From a checkpoint of a small transformer trained on Wikipedia: vocabulary 906.
Each number is 500 + 25 x the weight over its row's rms, rounded and kept within 0 to 999. Layers, rows and columns count from 0. Numbers have three digits each. The size before them is the row's rms in percent of the matrix's.

# layer 5 attention query, 256x128, rms 0.248, rows 195-223, columns 0-127
090:474514534474496442488517492461519526491509503491503547502485465480491502496564495470506501483484481471491428500520481489493525486469468480499478480511497440485507508522491483476527514508495486513534519480472454520495497494507471493523506544503473517478507483481528461517513497513517469500532531510548479504463494492494495490555489513532522486520482483454512549455552493498465494529441
081:491484495471500501485457457500526487528499467496468552524508480499504477561528510448519525538514497527477493533492555483488452510506505525499488498515520534521512465493498496505509476521496527492477503561510498486509504489504468478498547506433493497497557512530505499486481472535550507496508530544505528523497519471470523481463489538526504509473538468490557535510483503493486492505482
076:495506478506486464515523522531506501501490493464515458504447507488466485521498486469508506478441482449511500407554516511486511514453520479461510467517476499491501489523506541508474503497527534503503487504484476520509454483520517544456540492478502504495498484532483503501514539491479534506512497466498511458473483507545508549506475476520487483477503502487504450478508446480471493520492
083:502493488431490493463485479505474487515542477454482487520491481503459529494480498489484526505478483511519461501470501461461481528462549523485542555517487524540490534497473497490468463477512533500478506498507522500536472528495491470477564474514482493528502529505520468520506459491455499478535525508486526489516482464512524492456498466495506487494522494457522496506460500501489560506497
091:505505491511464509475490483514440507521500506521543528499486507492488530504531488505470453512498515480553510508539468401499495489495487511511470501480476499519561547536504462494503504502458531503551516513452489526500478476457498482504499518506504465460507507506505514502518492443527473500527468462507467533503470491511479484510531491488487491502503530495479520519499516478443502491473
082:487503504517505499512525514463532537488494469472482508453495457517484459492477485483573512593494546531492458507509537506493564490483516494448505559476541513511495522513480504478483511500508483474511516500512476468485506538505471554494494502511497533508490494486524462476518472541471518506508464498501471502487460487515512493492483504478525497525536464488486511534494517506495505514477
090:521502517551530476527496523474480524437460477457557490480482458507436467561537478488514533484515478494473468503488508507517474474532497491483481446490493494525512494479498491475545543491507491530538538533482495513522500508469467523510495526485524481483528488469508505472469512508534493537506500507507481504496503535506486498512509462481518485464511518473535471456480518525521510511521
095:536469487493520520465509501542484450546532522532493505492467484502462445519514501465509496488497496466499534501480490551479534507489491448488546519500543504471488488499543446537502513525491505485496531495546510510490481493497506479521556485526508490518500504501475518490503518480474540519464547494507515478474556523480495478524502507538478489486512485508465507541511509509449549489485
087:548514465536442513517500443503507467538525537517468480503495539474521492528503500531532487527508478495477572491491488517485481481500494512452531500519479521531498519476483506501508508508471476514534473505498534460510485495534487504490528538472467487521478512453513571506536518500505478506510502499498486492541489493482462533487475494494498540518528483477447502459475514511480468495530
092:520498524449479471540443510549475516494498512479500482473512513476511491542488495524490480532469494510526533475489450469485516530525496489526484508509466497467536532517463525509512523530518470533510502478510509465496501492490503526469447463488502480485506499525512475510494528531511526476548475538496512504478452495498549490512531516463510533527451505516465483530506533470539538497468
094:503520486470502474510467494517513493517525494542494531529497554499511503528566527502462516473480519520420503542518476508480467500513487475488514484497497469476547507481502530458483477554504545513499506484557487454551520490505475514531501502527508484527532491494524494520478488501469476452473521527503510511506496496538526470482544503524474490496478481489493492503460476485523528484471
091:481458475488544505517489516471480459515517508532528508513477536528458510511460525533466472506482520510498533498468484502552488502527505475479496489533506495523532473494532465516494458498511524528492507502570510480489471491541463491528479574488470526505532499423516473498477482515472508477548524487488479489516502490465516513486498493475513487493473501509533511494459521471513507529506
097:462481504504528515489506510537510508528485505524494464476500458508515509528488483496485475504529505474526509490520505483473517493496529483452508522537482515483468490493541560411502537510541504506495497502515546487499471522500452472493477508485508491553535530523506484532521538439519534506488543526494497494491497533459507485486500479487509482486497546474505507471544477492445480526493
050:498487496504514523513509524478442523451434536502502501488503478497505474479516487494484505515491510481520500550514529443531489515482455523474503494502504492483501508483488511506525531476486496501509543528490524507504523521488510494517474518499503497483526546522473524524521541464522458511464474527532483512494468524507462488505520450416502501508549523568495492465501472528476527523487
074:489491483486500489497539480504566520491522455522459501536527515511526479469479518483506484452488495475416473512482485501504524523488498545514524492523500502496509524482492551498487480505489530533488526514530519523503529512509510526498479492483536501515485524462550484513502450519472480523485481520513502490492498505476537493508476507507556514501468548477482472486475568463525467487536
080:511533489473508471465465492431460479550498499486530469458490502493472499474500462507484508538497496479560499452512491496534540463500448483496478486493468499483421525488489531492496508449497487491477516493512471542501510521476468491464461513482466512517512495503473490524472522466521519478522541501505498506501509543523510477547514478475506494513515509516504475495518512467479478529515
075:480507544487491478487500508512493467489540516545514512497501508470475534527456489513522510487484556517468512481511523455477506459528489462463528515527558480512553496495521506464482497464558481480502484527532493511471496539481568529504485510520478462499475485474509476503508534473513505516487520484516502512511510501519496482491502505526507529440486458529533468510508530512550483516483
074:459504495476515487491507490486519501513504481461524489527472464496497557486511480464519453551507497569508491501477501542497510520486442490514502515478503522492464524454462511523483535491483509496498482482529515483483534524486509484534497451465500476518507493485463520523494531495509509465518557475489498504510520487489473523511516507440477501523540456524502507485506493586473489511487
080:487538499553525505534459522506465535517488510510507516478522476504495520511465543543468491501533531539549514502545490528548459475495507523517545480508501482522502451524470493490499514481466460534503533472453477483496502503517468508502512488492465461492495548517530517501534536494535473489479507500490481437520531509466486492482522477463500503484543516506505490512496494533494515463509
086:516488515514458523464523514516499523518536499498520520575468498506467522486510528529491500486535527492529530501511536563488489531515487508501514487473517490500478521488490511518488536506536489518547500517483521515503496470520509515540480479524513470482490466540539544467469525530531509546494461532503550531515476491486491486475515496517495510504473451508507474508522503436497534495445
081:487504510469516503501494499478543519524503537517493547479495470535440447505534490450533500535514515519529480520520509499464496492490498489511506484480521503477526554517453469500493503520503486504533521512482495489474507485432470497516526453500507466499507526476495507496520472484517494538532479497535453512480492453475517450465522487493544499538543453497488491507486490490474525458488
098:492493492481475497500484520512522516507519587498484450448505483532497473483492508516483481509494467462518493508542501496486503543498514497496542509478500470502511529515421471502517499500481498476496484471471495526454471528484520452509482504499468518499521514516472544521501530495469492440489516527487466499504570505458482512504545480473503504475546525511497490456511492520504525489510
093:533472514473497526508526491474504491441506534481510529546525514512528516466494478501540471482460520507515531468492499469488512507498461499522491529526520505500514512463536511529462471522475525521519541479469489496491466512490561459543487455479483502464551505511540524444514471511495493492497526446458502540475488529492507482486513469477470510518520528519483503481510522511519481515476
089:492452467547507553508518502502515490493469500477533506484490519487494496481475538522458485512498560529526464478527549471540529494475490488506528526473498463519495523531503485457505491494470503496513519518484500519510499470456492485477501500497509477580518534521492490505477526493507499486536532506500473506503541507543471518526497515491483534512498463488501547482475454455506557517471
094:470482504498483479532518472506480465490507483480537477491488460499512481493501576524507517539464505526516456503477496505477534513491475449501458513503463538515488457491508485492523493452486467519492516479524519493517516474488515484515568527523487492497486458522532509527510506490516461470462492479463559524451495502492463488506505520470569520468492503480515501501502495502546509489496
088:511492526450512527532482507501536484548516496511479485467541546507499497517472479452494495504498470534490497485497524526505478504491478524477481494539537511484509454496486527482503465519507520494477466507506535529496522469483503514508468525522463490546499489463464499537483492540507492473512438470508497466478466491501573509477480499534490542491470504498503482457512498532560464510482
089:483532497493553474441505472517454544506518501498525510497489498478500528504476475489518489510519489517535454474496495528453483489495517490512467488538490479522492563540477501516477514492505509530482486519504518520479467474469481529488518423491521491532486456468463505451466459531476480480503496489536489487491497530494520477480490502513499541501478534473492491560459510512512495495533
089:463475540531512505490513526548475479496473470505491506563518492478497536480541513549525465458475511469524475499503499527521495516516512509516535455487514521521497470503469486525534509526523506523493523483499535498485511519510540463512533533492531508498491505480529512557488552523495465503483460499499503548476472485503517463545472531497536476513456541501530497514504496495508469478533
084:518525486456501496515509494467524528509560483476523513487486509491469542524498509488497493482511543520473472459479469490543555493493499516476470488567507470516497493494492483486481460506500477522485460505455476469464478493446519485483539516500521469482508497476506565507468469516502482488506506503525514511491502459494495502514460506541535476505515486479488504500478482460485448515436
# layer 5 attention key, 256x128, rms 0.261, rows 195-223, columns 0-127
089:503492486478486512505529539480510511478442528457493517492511497497448453504530481488489532526496485468473476466505551429484520464487469465494491515516457552492514518474517524518490515510487509492514516541478551463473493546442525506522485530529507525494519466506490516515445491489519499507484508516489469516496468486503547497523494496490514470544499473492500494492468500524454514493491
077:499535476539537482458491490492517492525470480501465495497498485535507497501505539491480507522488539474476422494517513552478456476528480490482481505545506549525462489500505479519505516496512479501468496500540506492490504553529498513482490499532541507537495503464477508530526498474510507511528530495471502541477454542557520500514505499451520498496470497463515498493498543537541498514536
091:510505540539523527504492526470487493478480547529502505492533502533510522493516508524519452514502490492511477539519526482507521482505494483499516517453488446471518473505546461438491519466461520481498526529465506508469505506434500513494493496486501482481558511512524488508465478487574531492493466459543490503514525523471493527508509506497516467485517514506490502464512484449479517541500
088:487504483468526504481485497539495491535498466450482491472506504504488478520473469518488483495537505535489495511467485493497496475524506498501491475532495499440521545492482490538551490495541467496498502510529481435464491500518513507482420504496490497484494539477502478509489490513466518511492496528497509488433539490493525437476475510468571512511455511490508496508515510506517461471524
082:458497486494477488493509521490447514491526507497501500462474501509495492472541469478465518523513466470505517492533489533464518458505498491460482449460469501490521537489506525510475553455454513503518512503479485501470520530493488468465430528479450489462506514481485494503514502491585527501542521471486486502540504534475474521507527481473498497500516485494509513490501524464491493530501
129:467525502526492525505491522504485538493476551508511469506484503474505514477479488511490492516520484463555514485518492467526486504501472457504492507489515493498496544519459448510517506474526509441534491482461468522501510485469527475482513486462468490486531512515517510521472492470558510500493526480494491498519537531461480498480544465443506500516508541486479461475520493489437555529483
088:490535499511498446480487509471502464542492515489525495524483524514558493522505492480509503518493478502483535498520521540530444476450437476501498511495488464543474504547512529474494488511480507512482469543465519512517541497476478538529474481493525483511531466471555513483499459526506504504537465499514497518478449480518492531477505525489512515517519473540475505497478471526500508462478
089:534514480504496555468522524515499523464523510493510481543479514495497495488479507533488450535491501499510458470512503427496545483498507482556510497517495508494497507499485518492473515453479482513500514512522472479508497490517486480488488458470488530505507500505496474500453509454495530449542498491512479472504466503491481512468530503502514488464551542501493506498531460522437520539563
081:487520493482542504468517482516485550466541538466485530487484501586486499559520514505489528494551545500458532520503443511499524520493486492503533498501478508519481468450497503451472501493497476500533475494520471510494511454553460522500517482502481492511498525536525455483529486550527482498468486476487493509526498480515490473481478496505496482517526486502524517492486490472488497466508
083:508514537481495443508471527507436490490467490491506506458528510483516480475539485501485546502496522515508494507495523550507530498523525514488526510492526485499498506516505533498489512504516543518540494500505487558468492486498483444471492545498519555532509480471529473507450504488510540534523538494523483467502518491527501455491485531511462455527483508494544472520499523479488452501459
120:510539463504483487517434518497462533474486500495490481484483488488490491476487466493510485501504508461544515484515457478492532525517501494501494539480493540500470481480487475500495491492441524499531502476457470489490480464475467498482450498473508470482494489522480504482504505463578518518533513467487489483518506538471514535524506470434493493538526511483485506483556474478455511521516
091:469499474524446527474498499511540508498493501475473474496524516524491489484539519517488490527533486454524528511535516479503487509518484531512517503520443507521511529505466516463501513516497479503513486465451455512493499467460458484463463472471505492525451481532505461467528505466567482489494513469489477513522535499504488466495536503476466494516494488534452511465509462519478466484508
094:518509450508504490511511454482505506529480494491448507472533494493505507559477537508512521507503493525493483511492498528495514548511535544483479509512482489471505504506518516502508461492456498529493496512567485477500487525524512454509532485486523531522504491478522501447465494533472495485511482467505514506485497489540528508427501537502521499531454518523488449526466539462503490474447
157:477522490535477530501463528465492527498487537507525477496480463488512503458517478499500488520510488477551516490505471463499523506491485478500502518465480510500488504513482461496514516468460504465524503445463466495486505475464488502497493481471480474470495507518486513522483511467596498502499530492493469507517518529462478515531522462430491499526531537511484494469556478498453526515502
097:491481505495499468500503471460514487544546488493525517493505517516476544551488479496515512464511480493455491460443489500504513512478496514499510512518521508526485480489498519517509482495509514513494475481582494492494492533540504533516525496510504461519506511461524485493497495552431469497487495481480513515484453435547507489463459526528502535493473476487516508524496540489542488469467
080:491528451539509496514477513494502518462462516483497508503497524451463466478484490514489526509490449495510498515500484500495470505518527471478476533495486511510577502567478513505538504528534512482508483469497508547500484512476475493488511489446484502500505514506507546523467486477514478463461495512533432458515522479485467512473509513458484490518542471499480480471477504479475531527469
083:561520463484542482533539522544513501517501524511464557492508489489496483477502509491455524538513485507477468494501506526505506497424524517471519473479482513476504493481478506514492443495499518506505539519507500482533555505503483501466457498492492514517496472490497507504517490542481515531488459519519546512509483491511509494437484512536547511436527498548512501495515518476500474504478
086:489551517533516563473468490511466560484462507484519498539486465477461486487498497477491474521511502499497532526532449491529474535535447513528497500497480519475480528512477464559533489476531511499502467486499473490524489505482469516531488495443487485500478512531505508510510500470521502497493528480486465508506490445492495518522536483484510502503513538514524488442489515546476528522511
079:489474503481474524453464491482479496509515490526466503479518470544513522529509523509450493562545534449545522465530492484490483520528507481531465527492528510491493489489475479500484480518508527488504463459463456492489475454500508514501472508505541458507499528516521477516517468495508496505500474445492499457476536497505541520512518459465513544499484525513509534479532472519497495464500
085:497438540465483535491489490520490538492518529498538503456497500477544481473517521458477464495472507500558449486503503532475489502485506474514472523471490532479536515427508480485503488444510495524505534490516472492512502502457501527507467521474495504474511488487491521498459492494555520492510530522521490483484485490517483523522545480491499549476544545467502494480495493465482493515490
114:522469521475508460462534487543491461481499457511495497512502531514504548545499528520489538482470496496464478510481500511493476463500487498497495499528542527521491496479520554521498504518529499520513490538538521494536539527511534503504466510503496503547530487494543493513524492521434500512536491540479552485502457461521537495490480510528514508467463479490527523530457516502518466502471
078:542490479471524492496500493551523501543520515499507491509535557461507481495450517523509482458502547506554455541519496472467511507522501521492535508553517519500477502466529482464487487501545504496508488477524447520482474473516519503493500455516517487538502448509466500494471533493461553506486500485501529493499536465461536489515496536498514489509471502512471496478486521469495486506524
094:483489524486498474536548492519470510517518474456492538460486555518480519477483446512481476553495507503518506503503523533483513501448463515481521454522509480515502484522509474462520526490508478507532493504568505503495484512509513537508497521473453492481440508473491496473529502500478507516460491501488531480498473466505530481504529514510497499479498525494533496528460562545521452507503
090:507486509488442451497468468480523523482484467488463524506524481511502538493441516463501485468544507464448485520501521494530493487463490511522513530485504497498481479479464514494492489519523487500484527530516544469511515509514488511478475477495532515497511523476503480463511487513416508493502531516509554515499487510554500502483505512592525491484475478487530508489529531491522500497495
089:467548484503498514499529498513518461511457520518461551524455493538519485457501518499467475514490516489501535484467506516525509505513523506500500489496523524502499553506508515489464491516501503498468489518506515532523524497492528488517510518483477484496482527497454471483459511515478553501436511458506482549502497492532501500496518507483549436529460469483539525485524436541504533494491
103:456497483546497520496475518469470524485478546479510460485467478473521495472491501492498515522498491500532482559519519458482490478503490520467502507464482501500494490506503432480499528493480509489493504440483462527506529484477498462549501501497508511472510502531488508529485515478570499499483540510502463487556527520428474526545517502473472478501511519521492509474522493523457518502503
091:462513516484483529474490524492470493485497507476523535519517491504498488493522471502467493498502481502537523521519481519511521517499462447499466537460466503440526472548491495543513527491495535494483499473501474483500488518474526475530435469491442530508530491479492492562484523501527494477535526505532507477521521506464447512507536477473501508513515512498475524467479500451484537478534
093:503510467488523496539529516461521509493501516510516480455514481533480537484540502447507475519462489534488505471520545506471496556568482480550503504469491499493512491515531507517503503501445495505467466471490460529469491473502516484483505495498516500495484476488470511518437530499515511485494520476511512512495521494485454523521523488474506520509489503527480518456507414519486475489461
087:469510525480475496448491516506518490475474541489500526499507458530517500447487501540484503535498463477506506530518467487504488459493493468515475463456510521479508491507506485478460520515467504447514548469477480477454513522508506548498492485489463471478522483510510535485489471509537467518485513492447505497511498516471491510477522456509521482577497505504555528492508499505453511512471
# layer 5 attention value, 256x128, rms 0.31, rows 192-217, columns 0-127
139:496473534514466475481531525492470547507476529515497491518499495520474483511576510473460501454493562517510517454481512514473514483456520485499502518517501503487511476482474498499508492471495542516537502504501446547526511510507535483512525527537542503471478527461440488496561490503445506466493472516527520521511526524505479492454508486489501504501487534501509494531507515481496515506533
135:464524492487498517449503516515531569493507485549493496544512513484495503494525520512504485517494472489486505537473524514450488547479484508485474519488495502459522520532475554533550487488546522486466502499487497517492497502461492496455504525530458481502467488490517518496527461526525551526467488525483485484505481481497490527505536525476494454474476502447495545522526496489537466492492
129:524474469514545496506510495478474533496508505510502526503485462536462493468499464534499477497540498544507499511479522549475517481462521498577494482516515527465519531473484495509508470457518533497498485482506491479527460488503503495496525491475505485488481512491486478464458471536506511481545452455531502468547504541515487541525498481522472516532479479501508537531544530541503484509500
147:470532572473533505491511509529501532496496492509480480503484497516508500501484479542481475489496445493512531485501520475475500508487491490483491588524525487478527480471510545504489493454475499483491528524498481475483456550485510521495479506519500482528471475507530555466498527485481463489485475480505510463475455479473467488510521504475443475508495482500460517503506524472469477451486
126:458546515518512497509526458469506517499473529494485521533491505545522497446485458512447502513515538504474565458517510451506495498494477483491480486532553443499523479438515493507493508478546514499552482491534504481505490512469470519492517490500506543512513484512496528502491479506502509507522479520554519537504474503507509522501484509526504496494512511518471457466528485477517448498526
148:506517547495504515520513517468532524489501507509469501497473498478478500474440460469479492488473512520491494488522448543479454508502469536497519559515514496525496509535487490510480519482511482516490431506494524457486489501489556491514542531500499482512544511465504462482504485462487492528482490506498536488500492478501524496510467475484481484500539474589528472529484494536492503461492
121:502521519502512517521481470465546484528491492479526523454493560483514522524506513520553504504511492477491448493486534506503498508515502445450480462482515503520516530542511469534496469454480474507470530496499498507512506552453481496493462494510468466486481471477484495533503511490512575524486486506456514430508489519501505466487469518479541499538512505505503508480488518510499521492485
123:514494480458464503502466512512464530487521541519502503523502489504481481503530498464493551496485514519502528512487544532463515510510491429462539454512525433488489481532511483500488525566473502491447533464508529504480503503524481498517539508490496472531503530466528509478506464499516481496497528522486526517536505546516494513485519472503559500477513508473485482503537517484468479507521
119:514491495498531455495466441518474476489508539494500503507518511522572503486523493506463494530493473494476499524465510478518502557488440487496494505496446499503493495548553520499499466499497538493486510480488517544499486497543486524471523487507506530502524525536521504478565512498481477460483492466581495461488511504505527475516514527492512481515501505514457505505498497483529491507540
115:497517530492509506519505518498492561497510527528466534477502544430556476462528481538494470498487503463524463482493533511492485529472484484489497538509454489486487522490482477495507496526516543504496505492520518521478455540483544502448513477496505518501513482542517470520518486499501483501494456467489486479512498543523505482484517508519568483507507510529558503488474451498501477480532
125:487493488506508495458473487423497506545476485481475469502500470480495450488484501450494440480471516504474514509514475500489475484467497504484421480486510505489482483500529495536499471539517495474491510497554478506501524468481525494488493488490469514511473494518527474486478521475486569474485491508493510520530521495530492544505515521496555560509487503519483530462492517507468517500537
143:475498481489476513490514522507507528523521496554447503482463501481521493507524490463533468492556506480535493566507535511513529491502476502504571488497532522502508520516486504523486518497503508525490497482524495493482473542504521495519518460472518532502574461504489532453489535499489515464525491521487504483492566513481483532517506489530489471489564506482504473480525528525504476492524
148:533491487496548495485501502520496545480473481487520518518492518555478511489499505533455558501516446535492463476518489501502486547501504534494471441496487502532476503490494471518496488497519528504499517522483524532509534519534508469485502512446508501495535535532487471543550548510513502528500523509532500486491484462512506492481467501499484462508488490529487520484541464544493435527486
133:531529532490501510483489477442487494522528499530499489490499501480528455501492514532555442508489490491502447512514470496489520515503511481516474538476509517506484500516487512507505556504465526478503443489516478509523536503592499504521473522503507497441544486518484518540523521475542518512502491456501468529492536496511525519490488484549465487520479486497524528467492511505510519480515
140:525524487469486495501508445521469452490528484515468534461514475466513528514503530547503504452531466507510480509490497491528504470519537463484488467489438495485476518526504491497498501476536465470499533506492492490511476514532502536511520523531529460514487532489529482482491465510544493510501498526531492482540499499511456496569533489533493549536509509503477519491439521478495490506499
135:492472474492492501482485493494452516468523450456473510478553480502545490488466533451498509477528490468502515524476466528480476455486491484505542507518446506495474503561493502497476517527467505456450463517470521490497546553479499541461547488506482511477524492511524507469529515521517457501498504460493518483498506517500489508533503510506484464465483532489499495529496520486497487514483
145:510526534524480505503513483501543505504512463518468513517513521459451496558476463472506481488496486505515457503469492467495493486496535491515532473480500459507517495501469495518533481462457470497555496495490450484476528472481490543528539471491483525482493523478472472504518481514472543489467474516496516459482507495504529523562534485465530468549528460514520487501462497492510518504506
136:473518534481510519501513491484488497513515539547529502545521491463498547508483484510462460516476541461471484539518545529515478515518521466460515490544459478529499483488461486488495455531483518470516509494514488493461505507476507510514537483462475481485507557442503472498509481492503474463504513514544556470501502500515517512493480489479496536510459473491542463478510487480502487533495
124:518505450487504541441469551536460510496488503511541495532471470509485500531482525534530465486504479511492495506503511496499527492543533496530474521468500483508513457474519497492490523526481477524494543502493488487504531477434508472544459508478477528499448537483499556498497530502509496461482523493474501527480493513516514488483501495495491483479544470489528476565490546480491510488511
138:494480482505520490485451507540497512493505481464472507518512480496509483460484502485486452486518467541513527483480468508502523453521470533524525475518533503498480494468456498480508484485509465494509500516447474509524518499527532462535530491431484546466482482554491513504444497473454480469486492510494529527481522525536513502512535527457517500483490483439463496518504481504497507494477
124:533442489514476519502498486484518517513509477492448503526536528474531451524505494497487519497489525533494465524498536505506505526491491523539510475478478503495500476503492459520454550489525471513509499459502496522495454530504523498454508510448470522504544503544434503497538470490499548482490493525482473501550455518548494500541485486482491502514486454486499505506489482524498510543485
131:511530491485500493496513473498513519491510519519497458519481553535527508493507518456492487501525518502511496540510489483540493531507500468507489495512476509583493471515498494510533534554465499514543525468499498512485504482502439556508464512485524559466510506545468526490528499525483510477463514481459503531501523503505491487502467514482529488482485459500533510502548488501471506449458
123:510485481498489474454480507526498528526476538477517540501516535512464510510538479453534479530541502490525561475489504493502492473510487479479508503498460536515569454483459493510551487494523491501498505496533502484521524542510521447517540503496499481494489480482501517466504509496515491492458512495525473503506518474543449460515498467468501505471519496500505484538484459476531549483520
119:508517568528489500505531500553486560493505500536491510522469508445499508469492454505508512511464484531494489515483522467513496476453509520528508500504481506522520477495509535541536499478531474457510479475474488473506460461533508519520532518479513495510530507513529542502518489478470527491485490538496520525534482465474474493511541454490482492464472504470476564484484521497477476500474
132:510450452535501499493491486517533483493498460545495490521483484493479482500477481498487508557522493481486519546484468482491522493531465497480511521483516491503530505511473497474529474499518472527518531477491508522477512465539528477481513485510502512546499518469522464486521514484469502551518542536558463470475471450474501535508467502484492467508526537481497472470516535522548471527534
124:467462487497491477480496487499507506489481507524467457520495478515498494490496477476552508531519493506497527527491482479504476468525511522515487521499510549511548519542515447504487464482475525497475525485499495509533521473526498512440512467537483507515454462493525534469462519515542506501491514493437490485502491471540507466495521507493571480513491530466489483507536490533468439508514
# layer 5 attention output (transposed), 256x128, rms 0.292, rows 192-216, columns 0-127
148:511491503476463521525500476501489483459524495491507469487514466555505497511545517528507506458523509515498447506527504478535525517455524539508500511512489541486522501495529540558514503493509488475453492497483481490484489526497519488514516503512430524471483507490492520531535498502461482518546486520457479506517513501477506499470480493446541527534509536487517481532473508483525489514578
141:528494477462524454495485525504455440510480456523478492470512504461501499511507502468490469509525517501518471508533472491516508493512515442508473512559529504480535505520493496492509536476492488449514517492473507485514522506509550488507516534455470426486494463509504493524503463485503554540522494466490460499515500515530486500481505506526453494451499472491534495503529474501541495499494
137:497484468496544490524479506520453501499520526475528484507521481520534500495517526503492508501511487491482466505535529495527484507531514520547507501517454528506499484496466505503521521493474503498464534473436469465501475485500499499502511547538507493496496489495453485510506481533494525479543541473491468490467530482560515553537497503556535494534543495481512523481472511488490491421506
146:537523467510565466544510499480504498505438454531480502520540501551442497530479509497507520505534547478490504516524514482490479493489506488508479563511491531476486531490495476464506511506473473487496502489492528464497486476503487495454523475476496487493488553497479438520488463479457494516453460485476465505517481492519542492503486496480513488468509513521504498525511475490513528530475
131:500523465506543466536532452509503491529526480487473514491460471505470499444515478498517551483501517500471517497513519419485490509502482528502481499470515572486495484503439499513477482526512516459497527497522526491484482524512463460501495494504495546479500499509487499499473488525546534499497485489549481505520498485506538557463505525490472510543490510533515532503506516495494518499544
155:508487477497470505484456540503520446502479469549513479527486491532487463501503535491491474461504506530482559478504512489466488486499529491503559535487507533517520495468496490523512488499495511496499451511520477454481475488509502520493480531490522506549506526493491505494500515460522533460489505489550527446510492486524555501486489504473524507500508473490413497495480518500487551493534
130:486508534472481452524501515482459524527485481464513498491472527432515490528500530544485474572498511541512493451446506541513481495511493556498495500478461511503518541491497487490516519524512484475501465480531503505501518476469522499526500484483504488491495459508491467480483473500515463484464525476521507495528502486446503479488496509497489499435462500545488502531488504523497460479467
138:468512506440475504494492477511551440485534537538486500502490482494476493443560482499516513482487485495516503487520500540511483542495473514483523497501539484506537499516512485535452510452529483534472523502451494479485505486454501458538505526442484468480465507491545495497514470519490499555486472502486511502484526493490494509518519474505515504460518532518527475497481526517482485467494
124:526527560516506477522465496527465522459460496500486477501478506494479495497547516471508498506504441440486494511468487492504498464500477470523492460482513476482480501536477500501493513483520535474529494471487543515541500489516470496512500468524478506456508477474532460447490519466470493500503472533491480511502487505498488519496470495479497517482541524555531563540470545490508509524517
130:524507522477528462504485515511486478455472474494499465526485476488484472482530519480454490480501471533485494445460474529511453517546481504518474488500491513469483478483495496508525501455522493476505456506501511487471505545457557501478522502509479475509472487520489494524484477471487573525484524533528506478495459502516507497508484537434483508517506533554517498517483526513516530525478
145:513525495506505552438506473521502511509471496461496506465484503471511517487502508516508420490506506514507463484456523493508497485494485473503481500483504544472543469459530498533485471493513508490498501497502495471497479518498522482509517475479497539476516484494487546496466481525565525496470517489523516513503536509537486470488485510597474502486515496470496532490491513444487447508507
150:501490501552502521505484536521517477504517498483502494479506486502506518494542516492472551514498475507494506492488511474519469562487542528501466505522514510490484550540495424521528490456537481535505477533525499492428480535511481461477492524508514468511482466507519508525484515463434477543484510483510465499523523514516477508496502502499482443505502468508486517482472510511479496450510
158:518502515508540480476492465505492523484474524527490533486465476508504492489465498473493565512505500515514511485515433487509516451530478495493517491511459473542523534524470545524488504530497491495522533512488464483513493510484502480520498501539519492503515476507465492447485517506470538489485512497499569445517503526477494546476483522493527532508567491482520486563489468504495528487505
157:474521497519475481477466515516455538504517507501504488511468497518499485511526480483480501536475470483514491527516489502523517499533534436480497504462491484478529473499524495492532480502509490503491510532506519468512493539538532527490453473519493527510481488474474515537516526441447506547469575515482512525495529461559474481498514529522503473498524488502485484483549467449490515501497
142:473526521474561477499505546513518550499522552519528483477534488459493491488500494531487487494476538465482494493504549517510497522524483475509490496486509463485521474518514462432512522497505486528530470483499525511494512468546503496507526473504503483523488510488489543491511510534497528459472495539454508513476468450479494528560495498531504529492516514506502486469444487507503465485458
140:508487496485483489517508516509480508520484505549500496490505531499516492473498499526494462481546465487507490515478491527507557530488508480529470501487531471524485485509511477465476463442515518560523451508516507470507538472440442525495531519504506492475499475489518493480499495499455517517530485513504476493497445518513477485496509538484551514457489471507523495479453528499467565498519
152:531476495506509497507491509500502500493561470512481502494510543515487481494495504496439479511494492521466505512458528501498550487528498526461539547534494511490489539510539499499506484507492488476538433453487508488511542503523510496538506522473477517487496490493500532490485529485526527470457536471498458505517490521433490476514482490500492483546485499490422524495482514534509449494510
147:539472545488501494522484512506503451462488505539490479510504512485467493455492491476461451461490504508467478512484511499460495514532514520535575483492498500482491489483504470519480498521527505505478503500486480494524526483501466510513523471472457475521485487500519501513460520513518514504475510485532542504521557497506509542533542484417509486475514533500513500505500476511541439473520
135:504483508533460541511486501494527505534517514509459514520531525533503510524502499521495457532521509500479474494513476541483486508517493483517489532541450491487508489457531512483472504477506495518527548515459533518530525540502500479507447517463482505499516580521488488483491459533504488546473472478465508512448518522474488515504527454496482497489500492449471470504503458479504483480470
146:506477500513553605495445495502523546478491486491473523465509517506474481496440476493459461470506492480508508511512501509522516501482454505499510533512512511518480489519493522523481468483507516483519536459507515479488468519470482484515507507508512502452516505475496497528477484515500465524493521513501481500471480504561502543521508472524514483550467469466508491491462466524465504497466
125:484479523501482528482479452510487495498524534532543495463477524486491487517516526469490509496507465532457493443511457475526507497558491514518507490549546461498502510487489482506517492464480482507467522476528491475474509520464490511537488509520500550518532444506471522528497491512509521491508514509477446524489493535457539511510419506495491480479486489523457515487500475493484485508473
138:472493515531458491465503425519491478499469537470506540493485524509443494517513516505494523537496476516447498495489481494493509494483489471491497481481473499519487476515482486539508500461521494442523522481478560528505511519513483502540484529509478479503502541496486519488492555527515513519464497493490506520527502534469464479506542545455539448487518469500505500450532497505532516501491
132:507502483525514473511468532500501494499479524519503534451508484533467523513573479519480517459463481525505501486505452516500505518482478514487485480489477500541481528495530525503520513477519499499496513455528473515495506507520539483477510498475479487465508557495519551493484464512512458521511492502525511489469506522535495487496499449483494476534483489531514486493415431480528499495543
127:499485503503561471460528504504576495486490507500515524498513499529452477537556508482502524441515492548499524508527502437517512514528508479480522512537520476521525493551517511510515498507475471454493488453507526519499483514542492537463511488468485509506506491486472502522466507482488553472496489490462441538490517495508471507520478471523500514481510467467496509517523490501480501498488
137:537498519547495518522502533508490474507517472500501502488468487476473529502496518458515496516491532466500536540549492503490521466488536495475496483512526468515519531522508500515505517547497503516488519515518460543508529472542493460492491513521518455483520464521571530472483514488482537476487450483480494463476486520493510504493468483525484505547478512521500561492525498510455465482555